python train.py --d_model=64 --n_kv_head=1 --vocab_size=6090 --attn_scale=0.177 --init_std_qkv=0.0584
Each number is 500 + 25 x the weight over its row's rms, rounded and kept within 0 to 999. Layers, rows and columns count from 0. Numbers have three digits each. The size before them is the row's rms in percent of the matrix's.

# up: layer 8 MLP up, 192x64, rms 0.0843, rows 52-118, columns 0-63
# down: layer 8 MLP down (transposed), 192x64, rms 0.0842, rows 52-118, columns 0-63
# gate: layer 8 MLP gate, 192x64, rms 0.084, rows 53-118, columns 0-63
up52 103:507502458487532457497478498475485448506473560497480465497468519512482554507486495482526528460463503501480514475488467530518488504493498474472495489526518529458464520521464498486483532500481531
down52 107:536505483490527510470516514494556540518477488477516502513491467521503491526541498481526480474536521563498477476476514476492511478477503497456550482522475477475517460539477515456515516499509491
gate53 092:483474492486465498530466485505472535451460524459513468469476524485493508551476495470505495543545548489487532507520510488503477472500494523494471506518496496496457507529503478540490516461478473
up53 099:490504474471502541453469517502468500482476487492447476535503500465470493482504462515506462464525519493529450467489469491491510459502489459483501516491545486531494514540476479493512511462519516
down53 096:509519533496491505519497494551482508513491469480523481506537495477467529492553531498453507453501475507475486524494520519514495512501517518550478502497508421517465520509473471493498486527518452
gate54 118:474547534551470556521499544491519519496503482522494501496480509473475474539485446506512517497466545514522530518485499533515515490430509468478490479508506528516497498497477493524499530507485503
up54 108:494512509495517510546484511493525516495558517537495518520511503475467491527498485499478470501491472512451441506518465544457531521475511505535480450508514524469481479481519480504507454491499464
down54 110:487507492490490508478471470519538516538530514510477534495494536508472466498470501520489510529505496471464518530493505485473481490466495513492537433499495499477489536494487451464483484506479579
gate55 099:487480505490514500500469447483431491487456502517518504500494487524487574495532453496484460510486512487514510477546517466481519499498501504490517498530510515534476520510472499494519515557505539
up55 097:492506500587490523525495541495512489500499505545472522553509526498502513541532463529488533483467506517482486512460537494492477497489521506510506499509498508561497504491501497459510477537539500
down55 103:493500526488496513528482482484432491459485535513505482483522489491508521574488519485493488492513511548506470516518527490526478516483517525473465495440482498492488516478433520524494494494488529
gate56 098:504502507499513515520549494506445517515518540519546513504505496514500495513491497519471482520486528475450472510521506479509494465471482487475497514490473460489444485549446558471514517512474499
up56 104:492525479493521515512519495497457491519510526482513454532519490471507518523486469508488479503503529474482506483471491475489498454494506471503488478468481479497414464532485553488466533532461495
down56 090:496470516520474492442524484521517532495501541485491482514527548472473529514515516533546447520566488517499488498481507530506501502459470498483521523515485509531467504518489514536511473528523503
gate57 102:504485511555510501454491480521492489513520500502452472549524507504537517491462532523462498526520505479519484518521527497467454468483505523515531537521559492495507535492508499483482496482450485
up57 100:464526518488485503484512517482555488518469482548473491502522476495540487518498492497471452541508477494518514510516497512513506523536500524503486491527457531451532547475482499483483557538493512
down57 107:486515481527482482466515453537508490521503494496476486510517475494514441478497498515447558497483541517529538531518492471517509455494477516519524524503528508454456511510524518519474493500487535
gate58 096:512502460547473485508483498534524505497507495501464490522497500475523501483470504505482543447500521557476507489489515461497535488515477482457518548529506496500524524558511460501467466513481478
up58 102:518493473471499530472550483531511463486444494501491512464535492489543534524516515465504485476526502528515503486503493532551519531517503459478467487482506486529501508481546455523509471520521499
down58 105:527529494504506522536540499518531486506518470503471490477489523557508492535538508518515461503507542480508523545475516504549503520513499522436489532487482534513495481535478489501478482545516516
gate59 126:507531488510535498484480472528484533465519525542513528533466551478537490493492508528511492519510533477494460483530518491517542477512496505518501487507550515473517533497490542434495504524481520
up59 106:502511456489542496495544504479510475513479506533488491498492505457505545521460477506489508502473463487462494503506457506498486509499569556505487504548466504511493456550513496486471518493482499
down59 111:475459516503500510521497560499499446492490494493528477500497519497499485492489464500512513517477568547520464495549483476546476513509486447505512483511444509515486509529507470521479496526509486
gate60 092:494481491496478468513478501482519536541526518497519494475472533492469561496517560430498451513521497498496464484477529518499528504501512515474525487475479536499493502548525526501512510530512504
up60 093:519486509534484468485506554489494465482489495516474490478515464471524500532513497500432525484497502491506505499499501535495460457505493469491546557524531526521485490490539548476468504516473499
down60 099:516499476477458471526515474471519498525514505515506488454484493515480535483502529482479470451526481492513486517514516544545485505457504466494526524508462480481532508531505539532559512516510522
gate61 095:474528496482499512471443506478478556531524511498500472504505449521524485483487504487538537517471539508484485478500534521540552531498522534487466503507490502506501477509484523524538458474514492
up61 093:477540481490529512509512494494512555517452487489506492530491475480515470509425478466497523507482475531494485479446464541462513494485502507518472500529537513529510493523528495504526511519495462
down61 096:495510482494523529475545487460518473510528486514542510506480488486494491490553516447474453480528521523486484521486511444520523536469457527502508505497477487535501475492488464536524503462504504
gate62 096:540526512481513516508519560483512526523496481538492467496525489526462520498474486507497505495522538468484482481496515508473519477506490522487493511479489517502472544586512464498543502449507486
up62 100:517481505525503520501480470538479514500493470500494511519502494529538483537494533500527489493521537522516463522492517513500441514497491448500524425515531500482450492469495523494463530518494541
down62 100:502498515496562515529538511513462493543461537525509451515500540508487540457506488503495524521475521467513509490486512520479502516519508461512547480516500536502481478558542505482518509501511491
gate63 095:483528507486484471498469533508542518453538535516529484501478503492518520467539532520497468508508491531502458477486513477515502511442465474471503531488487485462534484515549465531480514493509500
up63 097:475526484509529504475522528511487554487526526504535528507493493503516499444518459545547501526485483496527491484488458525473479492511469502496518529498517487569490464534516482482505505481474530
down63 094:442512485517508522514552453486488494525504474502490530468516496454520483475545523503499494457473487508487505526537528510532534492545505480539519473512487513491536466522489503504501485466543496
gate64 111:491515465495485470481485483507524464508498461493548538493486483498483503497519552422498485481525521503491499448490539456515489482497516481464543524519474549513501502485491517467477490510502493
up64 106:520533549500472510488499512468532506495543524475544509508475494508501547502504499454537495538455504496504508490514520508517481525525473518469470517526532485543487526478525475538467536510468476
down64 098:513498517506507453491480472505524495480507479481531481549470484498492488505489503428491546482494513480467489452451502491516490529444530518483446531480504518533489499522516485499495501496473469
gate65 099:453478530533496496493459456445505492461467499479475501526459513465488513523536439527485510507458517523515514479503487502470512500479526526479509507531498507499531550474508475482523512509515498
up65 102:509445522493484465496487494463446462494503519532474502518518484521494522489539517491509500508475488494510442524505521517515512490499510520459514487542481489486533493495547532473537452490512551
down65 101:483475519515489497489557474484511492476471483530507491506458529503498539492494502522470482486488492555488492495517544523510487520465494504553544527447523506501528518483539494534522481510472456
gate66 087:512485490508538485488476515530517485497471496570529501520497556511522543480502497497514464475476539511526513495498528467515522514509493442477548513482493502491471561524498536478494502491505513
up66 097:499535495495503507504476509510499539531518513506525478507491527485468534546501481553517530448505485473499470460546456503464485500458516498509472505517521455477462508503516505523478469538472489
down66 098:478556528490457539483505487492495534484533536491462514489507488536508448488506493520517480499478503535490508479482468518541486468486484471503485529515456533510500477534506552480514500455517523
gate67 094:480498531537532491512533461505496486515527478482570481497457534535496501480503473504504518546490539484506442497457509495510529466503529497490520486524492517517522517515530525495545499508495461
up67 098:472489542462478450479516482476497487515519500483499521487517493481508495476519463483511520484522486509513482499492498540504537514451538502507568467520451510526485470526507473561479532499491514
down67 094:520481502544494496513473505506476460479487528479533468565491501542529524493479521494479504529507500512498529532491488510520441498493441516469522467482498515542482506521486467490493470459486520
gate68 090:514516507480476516510469526562512538501533484495482506506468507475512500512497473487490529478518480543518498495486477480493481490508551549542482508428480531519487527520491500477465469530522474
up68 095:484482503485484463512470511487474514531503483553525526522452500511498481518492486530516472532501497539506454510488477467485457493514492503493453461460476471493495496533516472476527508460557505
down68 091:482481505450523535493507509485488480502512497469483495486494491535529543466552497488499510506500511497487471531482474449471533523501487469519492507501496444520436535469522529489491537509458497
gate69 080:484512503499465529497494525498503468495515447497482461496504487510499562507503537515445493485512524489528568522490478513500476523558534497537511495484484502482523459498509488502499441504520491
up69 090:479490511504538460507515485441497468474484523540484487480526506524479527528524477475502506521488444504517505530496497536543494503542494556528506495471536485474503446489504497469503470522502497
down69 098:466528484533509472516469448486475518497476541498509488488554528483476517492473486473536523493504498478491497554502481486543536479465478545531476486487491472506493513503494523529528500552500484
gate70 098:542471476509464542438485488528500504502485498470464527511493471505513457485470531506482535541504525514524504507507468538463511474510506447522517485521474549497493509516507530503497507494531530
up70 102:514460479497532495503463529505484526476480484507498539479478511500504514490431490512507558533470492501501526481478552529524538499483461517472486499527488502512518517498514514529541480550504535
down70 102:484495515498526485412474489535486523492516511492514496497488516473489459502454484504531495532481469520481517527518545519480502514517514507473497501495516481512539538552461470485505478552502502
gate71 108:497481509521517496472448517511517529489551502495504484536473509499558525514468495519521538524467499492507556519520490535485508506538499523509453525530518491494540524542505536483503537483483496
up71 100:495515550510456531484509499485506474454539450501465505478507494511459482512529523486480461465537485512493500522493475460481467510484499459492525477509480503513497512482494502528526483516424513
down71 100:478500490518514517508482519478500503457556508480472466503505459463503549509494495489461491483523500497508512459475525498525523475507492542460513513500536526494525534514542538511511452533489455
gate72 107:527514501494445514501510545499527480530480468474550510523521496513548518504536492522446543515485511530498473518498502488519519502490462466503537493465476511525533519518524459506517513544499492
up72 104:542495500492550495476501499492528507491477494492512452538488451486482493496533504452463475521482520462543469485497498476477480466534523538471516475491551490495523508475485488485506521471476534
down72 104:515507541526516512522528505509482495502522524481549462465459484503487483502505509497498499510472515566504478489446508520488507479508484505494492485539530509538528574501506484496485517439517515
gate73 105:495542545481499544496507527494509455515474489490528514580509531467510482496510448505465530509511515508526481521500491491466527507481469518474515474501530539507469522505531459503479517494516497
up73 105:501504512488460505549540518506486496483547541493545495505499557541463492513505480492510478522525499534515495480470509476483535486524519529501484533548465490496471493524519489498562507474494496
down73 110:477477481504451496511507563492475440513525494506516491511496542476427500491500466486507460499524455474491483511512492525499501487494501533539525467488483490505488536505463507528512526523500531
gate74 094:473508507532474475504493507492502496522516520481532503504487514510499504537492562551540500500460512501421520508485552468536487493525512523494518487517512490528474515546466525503504505537527495
up74 097:505485539518508534496475527530500516416502496551459507455505473494507477510476487486493506481519501516554487511476509477487512472477539499479497477498496527474516503450498489538505505535472533
down74 099:524493478543507534488494528495494503495501516497550485537452449490534469535474499465453528502484506473545526520488487538522499464470529512490491527505492514511473501506535502497527541497459490
gate75 089:519484535514469502537426487505515498485475498488471475516508445559485510528538503471516515491507524483539493513522528484524461482532485471486522533477501510490453474479510507528483490505486519
up75 100:485518483513527484490494524513458469479510497526503472483534470521458476480516560472469470504528497519486470500453497459490452529505514476526477475483511506480495502502498505468478526553498549
down75 103:479496510482534503545506495492537483496456510524510552460494509498512483524517512552486529521524519474481487506486532536468532483482488479489469528477510436554497517510492468485470502512501536
gate76 096:486520537487500506471487482495464431451476479529491486514504498506501495477462479471494531480515468536513498529487532499526518502521551518504495482512474531495505509461521471486475468532437499
up76 095:486483577472483508489472497494515537513466518524497477502500528517458519444497464475483516461489510554508495537500504474486498455522516504510504483471482475489513486481504459518535458518499490
down76 091:461465472520488482489505499478510531560491493500519513482473511569509479495496490510499456463542486471480482525533478504483502514464444498496538499471526493498498472534509500508554491489494531
gate77 097:492467512454494507542481476496508473479507508517512460515509500451492482483500480459504482468454473450526514529507551496511514477561547473494503487481491506454472488481476494536504499499494515
up77 104:489484502480548503523486491478469469485529480468525490495490502501506492483505539489510499448477521498466522479475514509479494474503524494517501420492433528519473486488491528536506462459527484
down77 112:544501476480520526523476439493499480587464494477485516545517492505512519531541508500515483485494486502485517456501495513479499453487501502488499527446512471485535483491500526473490506506504473
gate78 100:515499477493517476537489482542491479490509492481502465536530519493490503447491528535499452504496533485465490478491491513533462501554526497487491529479460483503526509564503478448491521477517503
up78 113:490490511476540507489493492516525470478488534502479478512544482469507465483537505498466536530471492491492529504517470500448541481520557514540505487501505534477544471470459491497465482495472496
down78 094:467454478487472489541482538459492471449494492536512495504494490502514516492488488495505478483488540481510453512466482488517532506464516475512452533504501463555526523519497481525448503493518489
gate79 095:526504520507449512503491520513459548537490541513496513497469468486529479502547517502479509460496493507485548503545523498536533511484499491510534471455532505523506494530464520544507517495519528
up79 108:527502516514520525479479489516484489493518493494518447519460474466547507536506504515524493546540520521513469503464560502490465499471501498472519489520476477453464501502458508496543470516506519
down79 104:555473519528465535531481510555485503497496520506489496506552459536553527446496512475512497534495513507500469520518527506519489502460488489481509501500517469503454498484500466541527496513515497
gate80 104:484549508478534512548522463548492484508545518526497494526518552495480488481510474495492495480485493503480495505515446540490514537496445503492494476497515489479476489512560522537502470513504522
up80 102:510528504533522489500541540483464521481481529505530511494504506515542473507488508481473506466499473503518492522506463522467445495508539527560487469509477502546468492506433492488501511480506513
down80 098:507457501454512501457450525483519469491499490475585543488453493515504507480477503497452507488475508507511505482489513507501504486495494507524486495504472473547543496496488498519554526493479520
gate81 121:548512523515506530462551493510472479481517489522495512561501516490525472524485482495486526513495487470514545501505515508489457472464483497472477538534520536484517513490516542504461530523481539
up81 100:501502457531554490489495517511485544532509530517513517491482535507474479491508522475484515483480491554506450550469482504490465499512486501506521460502487497555496544545496493507492460470516486
down81 098:522542461496483495531476507514554522502470500529519491492501462534486525455509482539475507508504473508495472507543503511482498476491510496486514451521484459557506522560533517478495488470515500
gate82 102:516483495448493477492466497441521469534482530545429543501493477519475494547499511502483499502449465522494456539486482493480499504514482494478496504496543510496497514520515509521493474511488483
up82 103:467519537486488511506505518523455475528487556543510495505493508424523511517512517498472501501504505517504491501504515479511545477509527517483484520497493574480497510527490566506496506477465501
down82 100:542505487479486459510479514477530512494480504496492497488460484511440502527492551521508489542486509476511497566484496534480480524474482515545494496511509530489500485456500531490510437481531490
gate83 091:495506490525465514529534515476512470500487556484468518441523503466485533551534505493482485520473531523529484503493464484461515483533512510468499499480472524536507518531514482492463476488513467
up83 098:489548478488514488508527482526469498457499528514496550476455464532511483512565460519481542508533511507529478479506454475512520500508461496501507505484473506468540504501483468512489518508506530
down83 103:486488514521549477514526540476456496548514472507480495540516481498560459492542526489499502492492549509499496515538478487436499522499473503476506464492471538497513490489516509521525493483477490
gate84 101:522491524467548494521474491537479492467536503526507550498537497459500513474534504520458473509440530499532520471526486487479497487499500462464502481488513538501490508522461474497507503490454518
up84 107:504515480467551517527491479481489492487452502516545502527533482463504467494484483540478484492521486491502523510471495507525504415493513499491511465509497530483496485488490500500464522548550535
down84 106:518470477482537441465454463524490506478481533506510516450509493480486519506515478539495511499513479489509507505476513515534510504463543465488506516537486500503451512533515474465505503458529535
gate85 085:539490535489472498488507525474538461515487521509460482493533498484507498492483494513514539442478483521488449508486498507529515479524540550506513512467446503541500498461510502527460535485507490
up85 095:501493465514538485521516524546458508526477477498529571519505510530537493538519481530505551484451482502505517497471520532494495528524507484524490537506513518514495492495532502524546498512541503
down85 100:507544498528497527463514487474483487492504502464457456563526526485468542491486521500521472468522503493509507523505492486464532501549508513542485486495507487493485523535474507454494454469521510
gate86 093:463487563473516488471499523458500503477512496488471548482512521486520535491526481550533474496505507444531536499482500551520458484491492512487477505498517481501520478542535492511515523498527507
up86 099:499495492528496471473511519505522525498502564538529550479543484465464482467475548462510490485487499486509499539483489501492492499505480548487531483564489489515511477489500504522465469518474510
down86 089:527499474540481502488527511498468462472517460480495488523464476491534518466493495500461511495536509511523425490482524512520510479479492492532568505452500466529491486502511483526495486519529507
gate87 108:498529509510468488480486491557485502512489446482507511516482532485555491502495539539538501538485528509517520490498522528517483505489494519482477525531499533500491484490503499561450508509459553
up87 103:513524487492505538542504490463518535554499496430529534533522521479462560506496488489479480508517477497485467470526500497464521499484504462509492504505513494485487519548493506533521519472529492
down87 111:500469493498480520522465511482485522519546475519505458516507550509516487516494504512484462547538523420486509488530464510511502498498523432474515487480502515468488506508541521514484494514490512
gate88 089:476501497553544537524486513528476550442512482517512513499539482475468464500481459497489475486464520520494483504477457501504471507472539506483541515469475478477500449499497495498511514509510518
up88 095:493491463473501485510502512447468523481539510515509511477539489479482490503473526505487467522474559489448540545504508491477483503470501469518490513507475481561478533467500504475532488468497485
down88 094:490501476472497459456486494468496514483489529508528505515520496549491470484493463520517477538479457492433519503520521502538537524511528497468515508495471508513504495561518457498536484511512520
gate89 119:537495492518490546470513541492487446464480487502488478503474479460518465500524491540464483502532509509495482486491515496529470478521506508494504498516506536489535515502447526487459533551458522
up89 115:497494494501520516507506491566488518502454530535484477498513517496484476525492479488532491481518490497501461516480467429524481430482514501495495528497524474482504479462442488544509496503513507
down89 108:512460475496517471506504500508514517513478475512493495492486500485522465512534483483513535448549454520514443528531471502488487482476487537548479506470484506514483465469482472529509526452475485
gate90 109:544493478495536516485499504491447496492509475525522516523529538459547514489510560495473522473494479513495509489477508506510564449491511496475505545483511471481459529540508488498514489506480511
up90 101:523499472493515505528464465506483502529498475541498451533504551521487503476462515492499479521519487483426501495468513508482488481471482461517522499480507475538499429487492501468516475500495490
down90 099:443527544534470504516507539496507496449466470512481513503518490555492506507537521514509489470537475477508496470487530496510490544475455488480503492473475538454495484531497528514496476518488487
gate91 089:487492543439533496505504496486499518480488488509478495457480478470510471464478484452523448499484500491469504499490518500514476505499476513527457519529450500468466519470502517484511451472534468
up91 092:488511570505503511488500497503490491494474522495504462469482521504509499487458538480463443475497517518529491440510535528534516536517494457482483532512503487507527524498474513505467536487467472
down91 094:492480496485504451516528491510495528470511496528468538550510480499487464524533488520510533502432493529475497524509522510483501512486510520520474494505496525500508502456491492488489403485515490
gate92 112:498486469482450507523522478518509495500499501525472514535509464495489541518473477510488500486436490460467504490506509488472471502525507521497477520517513548526472466570526532499488513459520523
up92 103:494554546540517532489474560501508494487506498470524509478479512502507472515524511481491517482534520526516544506479480525485521490498466451532523492511506489469453496506470486476505489551544486
down92 093:536527466490490534508531519527484485534507520513498504476495465511495522494484473554505525459516497545492511511545459439486491516513487493484512517503485506516458505532561526464473490499471509
gate93 105:497553516499476483500496517490541535486506453517536492504497531507500478476501550475473482494518550476471532484506509575513486529505517483493518451530473512473506495523532515471511496514477479
up93 086:562500499463501448474477489529504483445516490504521492505522514478503532476498535469494467506481486487483486450528484471547502480526505487477517551455531490497507479518514512477525502482529519
down93 096:555546439512501470515544470482502500516512502519453488535526502482519501491525501488514445481493530521481440526507527482479535500520493474450489499477493518480494476480489505503478522491485511
gate94 096:561479510495470488475503520525481493486560487539497476502498497474549536503487482534519504480484493484513525510495524511561502449461510524474511494530539498464530475487505517482507497515516459
up94 103:450487522511468462488503470488522478513521520542471537498522548528534498502529497471494518483477504497506517455480505516498491486524527552518523498493492471540540501490468474507470450490541493
down94 095:461516516484506474542517487520526480529510489534505528519479464508461550523516516467507513528478535486457472488509446478465504529501497529481521510481509464549542530518484477524512482507496500
gate95 097:454495530490511530476458491475514509437511516508498539530497483510482527465523510508483476502497502528494494539481523560468507505508516524483508478551511522506487527527530526490493525563499472
up95 086:505516458498475505494513494477468534530500480513493507509464500494480525527514479542455495558505502516573453536506491497529535506499522508476515519486516502491489494489500479486492489527566456
down95 092:516557556487488465485523461492534496479489487530546465528518524535480485540487496480477497538515484525510495509544477487491532510522526530463511496484455498499499481516540504529521481524512506
gate96 097:511479507500490519491470513454526477493529479485521486498493530545534459506485527504539513522553488546494530510487502571463509520498464502526534474503473521499516490520545522488475494517522482
up96 109:476459480524495505457481471513515451492523448434499521521487496516477495488489492489514501493531513497461465500488480529511484564481471503506503456513506512527492545465504505519457504488522481
down96 103:499495483480516481476454475446509521487484467468518479512503495528511493554446469455490512513469511521531512507496540520518513507491488506522505481515493506578458488526472503480485512496522527
gate97 105:519531511509542469516483497511524474480489490510532470478509512426515541508547556519516492504516553536485493502551516508504494517462509511479500467500465516482504537493499510501489525513459506
up97 101:512498523516512488472515508493452493499524483480555487454449497482525517526491534462506493514507494509507517524468512504519492481488501475526496458504446550516519453464437503514486524518488500
down97 102:508431516472502452474484534482491479514513478517469469549485512476501521473455488511482489505525447498526528487503488508479503534484489507503546502559466495521506491496508487509537504537503529
gate98 089:462511491462480481488469503452525497467531514499447499518551441476528530477532494489486525505504506473495556496476492492483502490536504525521481518491483490503547479488528497478471458490479511
up98 092:478480507474499508547468504510515529490512519543495497505529469497462512496528485482447542509483479530529498499555450479475483521465524499510500472523504536511492486459508464504459510466479529
down98 093:542496485505503512521517504466513514506462474508450507509556493481489502475508495451495528506511462465491483449522507512525490463501561491477504500469520521539458484498515483537466520466486496
gate99 090:531508481566475494466460486483527480540547515510512498512485477516519497479510527501485492510475528512507470493513524473482489516493458485469548488509538494489472434500510470520509523471538522
up99 101:518501493443453538505508510488518525486503484517493520522539510501530507511553481520489486516536512482506486524478531486472480500520513501508487490512490472495490542545515509439545463532496557
down99 110:543491506527512525466476541501476484542507511535526501443501482509515526457495507509470517502476496528502474507484483483488519552511521469511481482501519495482477477536520495512510522495561564
gate100 112:518507504496529522474482515480466481537565468538517523559509489470521478463505489504503508466509497471522538511512506525540526505539517493492502528535529533469495514480488470461505525522516519
up100 100:525471479467490487465470499518483526487528495505474459538485509472480525514484494502503476465519466497480484452515473456473523548490491543491512520525476504505472492492510496479464458441530480
down100 110:482481511495459499522502501520515484465474523502511458471527458491495491494492519501486470529512487458506507424473487479479504485497502520528532484523534528470523518531513505552529467483491445
gate101 080:534488544532524466472491467482498493509489500474502477498536496537515502465492562480493508540537494509474517517506520475512494521541501555545487517499446513472504498518494505468451499505491530
up101 092:506493515547494488480527458480496481501526487472498500503480452498512506497479518539562532489441506514480485465538492479557513491494491495490539504509540500484493548538486500514551509502502489
down101 087:491494517476570478505508466516518471456526527521502506516509496479496501492519494478456481516562471539492501518505511494459470532523522514524507449483466514507523510504492449474465504473507517
gate102 101:434501501518543521514492514523504559476520508504535534510468451521497494499509501502531492494486499489486569464468476520507522536508522483512503476514470537505501555499519530488509527497501514
up102 098:513493527514527491445529570512498476507500537524522511477543471485515506502501470482493505500513502535527499467489514492494500521483483539533491475546490468509556504555498503456476512472516503
down102 107:452497574489520463505490511526462502499505514450513467459498493455542482486482503486479488511487476469526540508517511500488531509490548460548474469476502493519509480499483511479486503478500487
gate103 112:524506472493484500488510524496491465504539512528496538556523479504522449523501477522489485552519521464500520515532529515486458520533483523473493501538454508509503515497470540474450510515476502
up103 110:515540542475494532500500471496533511494503535525496512498485521495424529506521511512491497502517479522476484530529488480472537501512526481539498474455535473495467523491523500528521449491547497
down103 106:535490505513542506520510458496503569503523498486517524510494479460471542488529500507468493505505491514512538503516488520488528517477527452480545485509528512465474519498527471498543443523517483
gate104 105:497523516496519469481504520499540501509529477503468513503486473507459524501461525487521469580491509473508544504475526499456515453496473497509530511484515508504453518502509520454484506506462540
up104 092:540536520496518496460528521548506522478474534488493461508511474509458520503504538480500510525452465500501482451496482480485513466502493486512510460485499508572467539483521487497506509519527491
down104 093:520511527484525472522524456521551523513513479516506469468503540522479513552533454488524539471481501503521495492470499527538481546481497519478519490468483522478529486495485495529511538501518465
gate105 085:475529522501521528528534492498516486509498477504547546515533484519535501483522480523503512543428496507506501506521502474464478481508503492529522473514508531518548507518499520494493476478460566
up105 088:533527494557537473514523505460501501470481485503507473544523505508483521497479511498460527514515496539486501545498477517515516527495527505470490544496499450502460502451507539545493492476464501
down105 088:559530481521483523486492527533503435494480530532493542552496494502488483499533493535499467515499533476502485492501496492493494486512545468510501495491506497470494521493545559519492493553474494
gate106 112:470508509463494498542445466519505500476508500514482489531505515473531555495534487502458479456474527507493538479523444500493491521487514470449503518496518504482490516555481502503465493481485523
up106 099:426499492484534467542487493495513483508510523536518501493516532498556532483526453503488503474461505491498490499505494483501506485495446536508459531502470504510556505514503517454481521504482477
down106 102:464476499508538438473473470477533520510512481503472538500489485494509482506502482473510568533478476515483490513486525500508504506534507531508537514511508533528516503537502465457512516549473466
gate107 086:517507497485481476461533507521527482517512521508501492491530530490533518480522462514540531460476527465523494477498525493462542436502506503529489536513505547525514487543531506514478531509536513
up107 096:488485521475520531521470531497465517509507508523507525525493532491487466522520436512505539481495545483470488520517496513465496535471525477502510490557477539452474513539477506497495464506469500
down107 102:502495493463499485485535507503492475503545495518510458493527476471507515497479484502562473523479530525515515489507494522481493470534502490533466527512487510485462437534485526489519504448558517
gate108 107:504563515540507497524512493523484454528481491556475477512467519495508455510504548545511513501500531513500490533511489521508498520509531514523481494487507524526451504518506511477494539557475522
up108 103:500461532527520535503463505494536486505518480472450473491475464493512490507489503489480508504494476494530502478467529486489490539519535457489499559486478546510520505458529483523507510514435496
down108 104:534518484531480523469507490528506489505464478480512463492519475532529517501505526495530501537488505467480451468499514483517561492536536544538513480529501491518482518462444511513478470506500502
gate109 101:476464474553433504501520480489495502513529498515499483497487467484481513494519483468530541526511546485495525441533508525522531510531528502466477513528503525491501505524533523523487484502548503
up109 103:456479493489483503517530511535466467512495489527554508519476530448544529527552502541540503469502506508508510509493502529506469555523523500513511513514474522521519498522470479534493499515465494
down109 100:447468527492495493508511544563508494511533459500480475466512518540509529542522525486508523493481553514483554467485508503533500479467485503490500508466487541495487475508501540519504483496494505
gate110 109:490462452503496531505504522479498500455515552495532478474493470531487510463523530525509500522486467554511530511497527492505504490496502522472534476517476523443484535493514523506491561510482521
up110 105:499477508503451502494493492482449497481509516513526466444496491499547471468478515513509482533519504503469517492490511552512498502480469551469494467535500486518498547513558515486504535516469484
down110 098:515494468500463525479491501518500519490518511488473498475515511469485489418488463497500489503433518435533551468543516490524497491501502535501511492500514497480503481481492535476476476498532494
gate111 087:490510497521476471464513504482467480486509473501530503492522448495514476492444512485495468530500455474460495494464548502504498491482501531478488459489466543508524511477560524502523536510472519
up111 097:508483487455461516463515529482516509475494472543504506545469498480495484516505485516505495522488489528508464454537513486532484508531539515516508492524516491515511552513570530478500478541483528
down111 104:478511494498458458530516482476471506509519509549515506518477478463510437526457508491483504483489446538499525512472551496490525515489494516494487486479490465512527464516489513461485478548486504
gate112 106:530487503528504564514508531482516485494490453471477465529507503449518502500453484508525523566527538485472523501462531506504514467472499516498485492508515528520462520506464498484487518484492473
up112 099:510497497516487513520561500464500458493533459422517525496495477482502518526496484456508461490510506482485496477493528497504546497460532486464477524522523476514504524523490521514498515486547471
down112 095:482501494486504557457479462443520496518487455490465500436509542482519494504499517470480462497517512457500501488518495488531508476500467479500452508482509512476478511491479520528523517458519480
gate113 093:445508499489451497508493495530525488521473464522486490498520462498526508503554491527493482462491504514517511495463530535505516465523541464509492524501487483487505508495518552538492476430499522
up113 099:502490492516504496532455532495471491543451500477473510501477503511472541490480501513515540537536465445503510495508539484503512514535440521510482487482491495491482451487482528531495522493473539
down113 103:493513494527540494467470520489481471502500534524497504427504487502532493480465488493495546554514454544518489486492488456510503529490522506541519511523477473487501470513515541482508518521480536
gate114 100:494516496508525526491565510524516503511499513500523481497499531537564502550461484519483494500538472501518561524494498474510529506511471464484503480527496524498487539515504497507455513512481553
up114 101:521502528500469469488494513484493450485541473490483516523451490470494540530521538479501475492469456499482483511493479477479517473440482544532487509446472504483499511505503535520526482502488472
down114 101:514488461509515524487492478518473464509550517493489538484524438490523488511478481505466467502513479523463531524497500522514503504530513474535506508524486532514453499467525471466524474448529521
gate115 105:490486516488494475484533477511472522483474523449529526492470537505527544511438499502513499489510515500495528448477482555452486531480485498522485512497494529513489509498503553485522481550483500
up115 102:517501476516472529481452452504539499522493475457501469493481525480497521515505498512471481475464497481504503472505515508463506529553542498492503485444499501482542462519498512482536450509503539
down115 105:496553465523490447528509526512530507527481486531434483487517489486467459502512467505539505494505465525459501513518496501546470495503520492455518527491507524474490512464522496501490514531471486
gate116 109:501531492525510475469466520510527534470471494507495492553543469522518527472489466480487532509485511506511491510527504492520496496562526531513451545536520457511506465508484531511468489496479516
up116 107:475504466524528486485500495471503524509466531484501503524488551541482551490483471507530500519473474457533497512494486498484458479495498486541545478483531538498485518571535481519516497488505501
down116 102:520512489495480517534476513469450480526494517478536531514497546517498508486481487494478463526504467528495503512491532539476487517450504468489511493499480516471447495488523467510457570503490523
gate117 108:505521503481473506483531530515489510452516512455546502516520505489493483484536503522480540508491513543503491547484461476543489486509484531477532537533511501461493477535474503487521526479508559
up117 102:537524498507490518499493463505512479453450501511460488505527470465534494442496525508497541485518474449548512480537479483527509544479498491504514506520519524541517497469472476495493517517486518
down117 097:489483501463454507465499530462448474506466496511491441519489471471535475463501476524499486514519447518513461479501507497493506544517502473491481477515506475499552530470518476506514467494506502
gate118 096:516509446482496565510526509526483475530521505513511486530493541471524487509453461504442490447544477498458509496465484501493450509517488496489523516515505501480475488505486513516518474515486489
up118 097:464465475426504520531505494461520495508510519503547524519504484495418484502498537495504462494449468516474508527476520490484496488491468498498510483495513497490489482484498506484441494504504532
down118 100:529486524459526459483477450471488502496479542512506506488508534507511485565489522499512499485452510517522498566504453509478496485481477503505545497518486485461490527485472504486506466516516466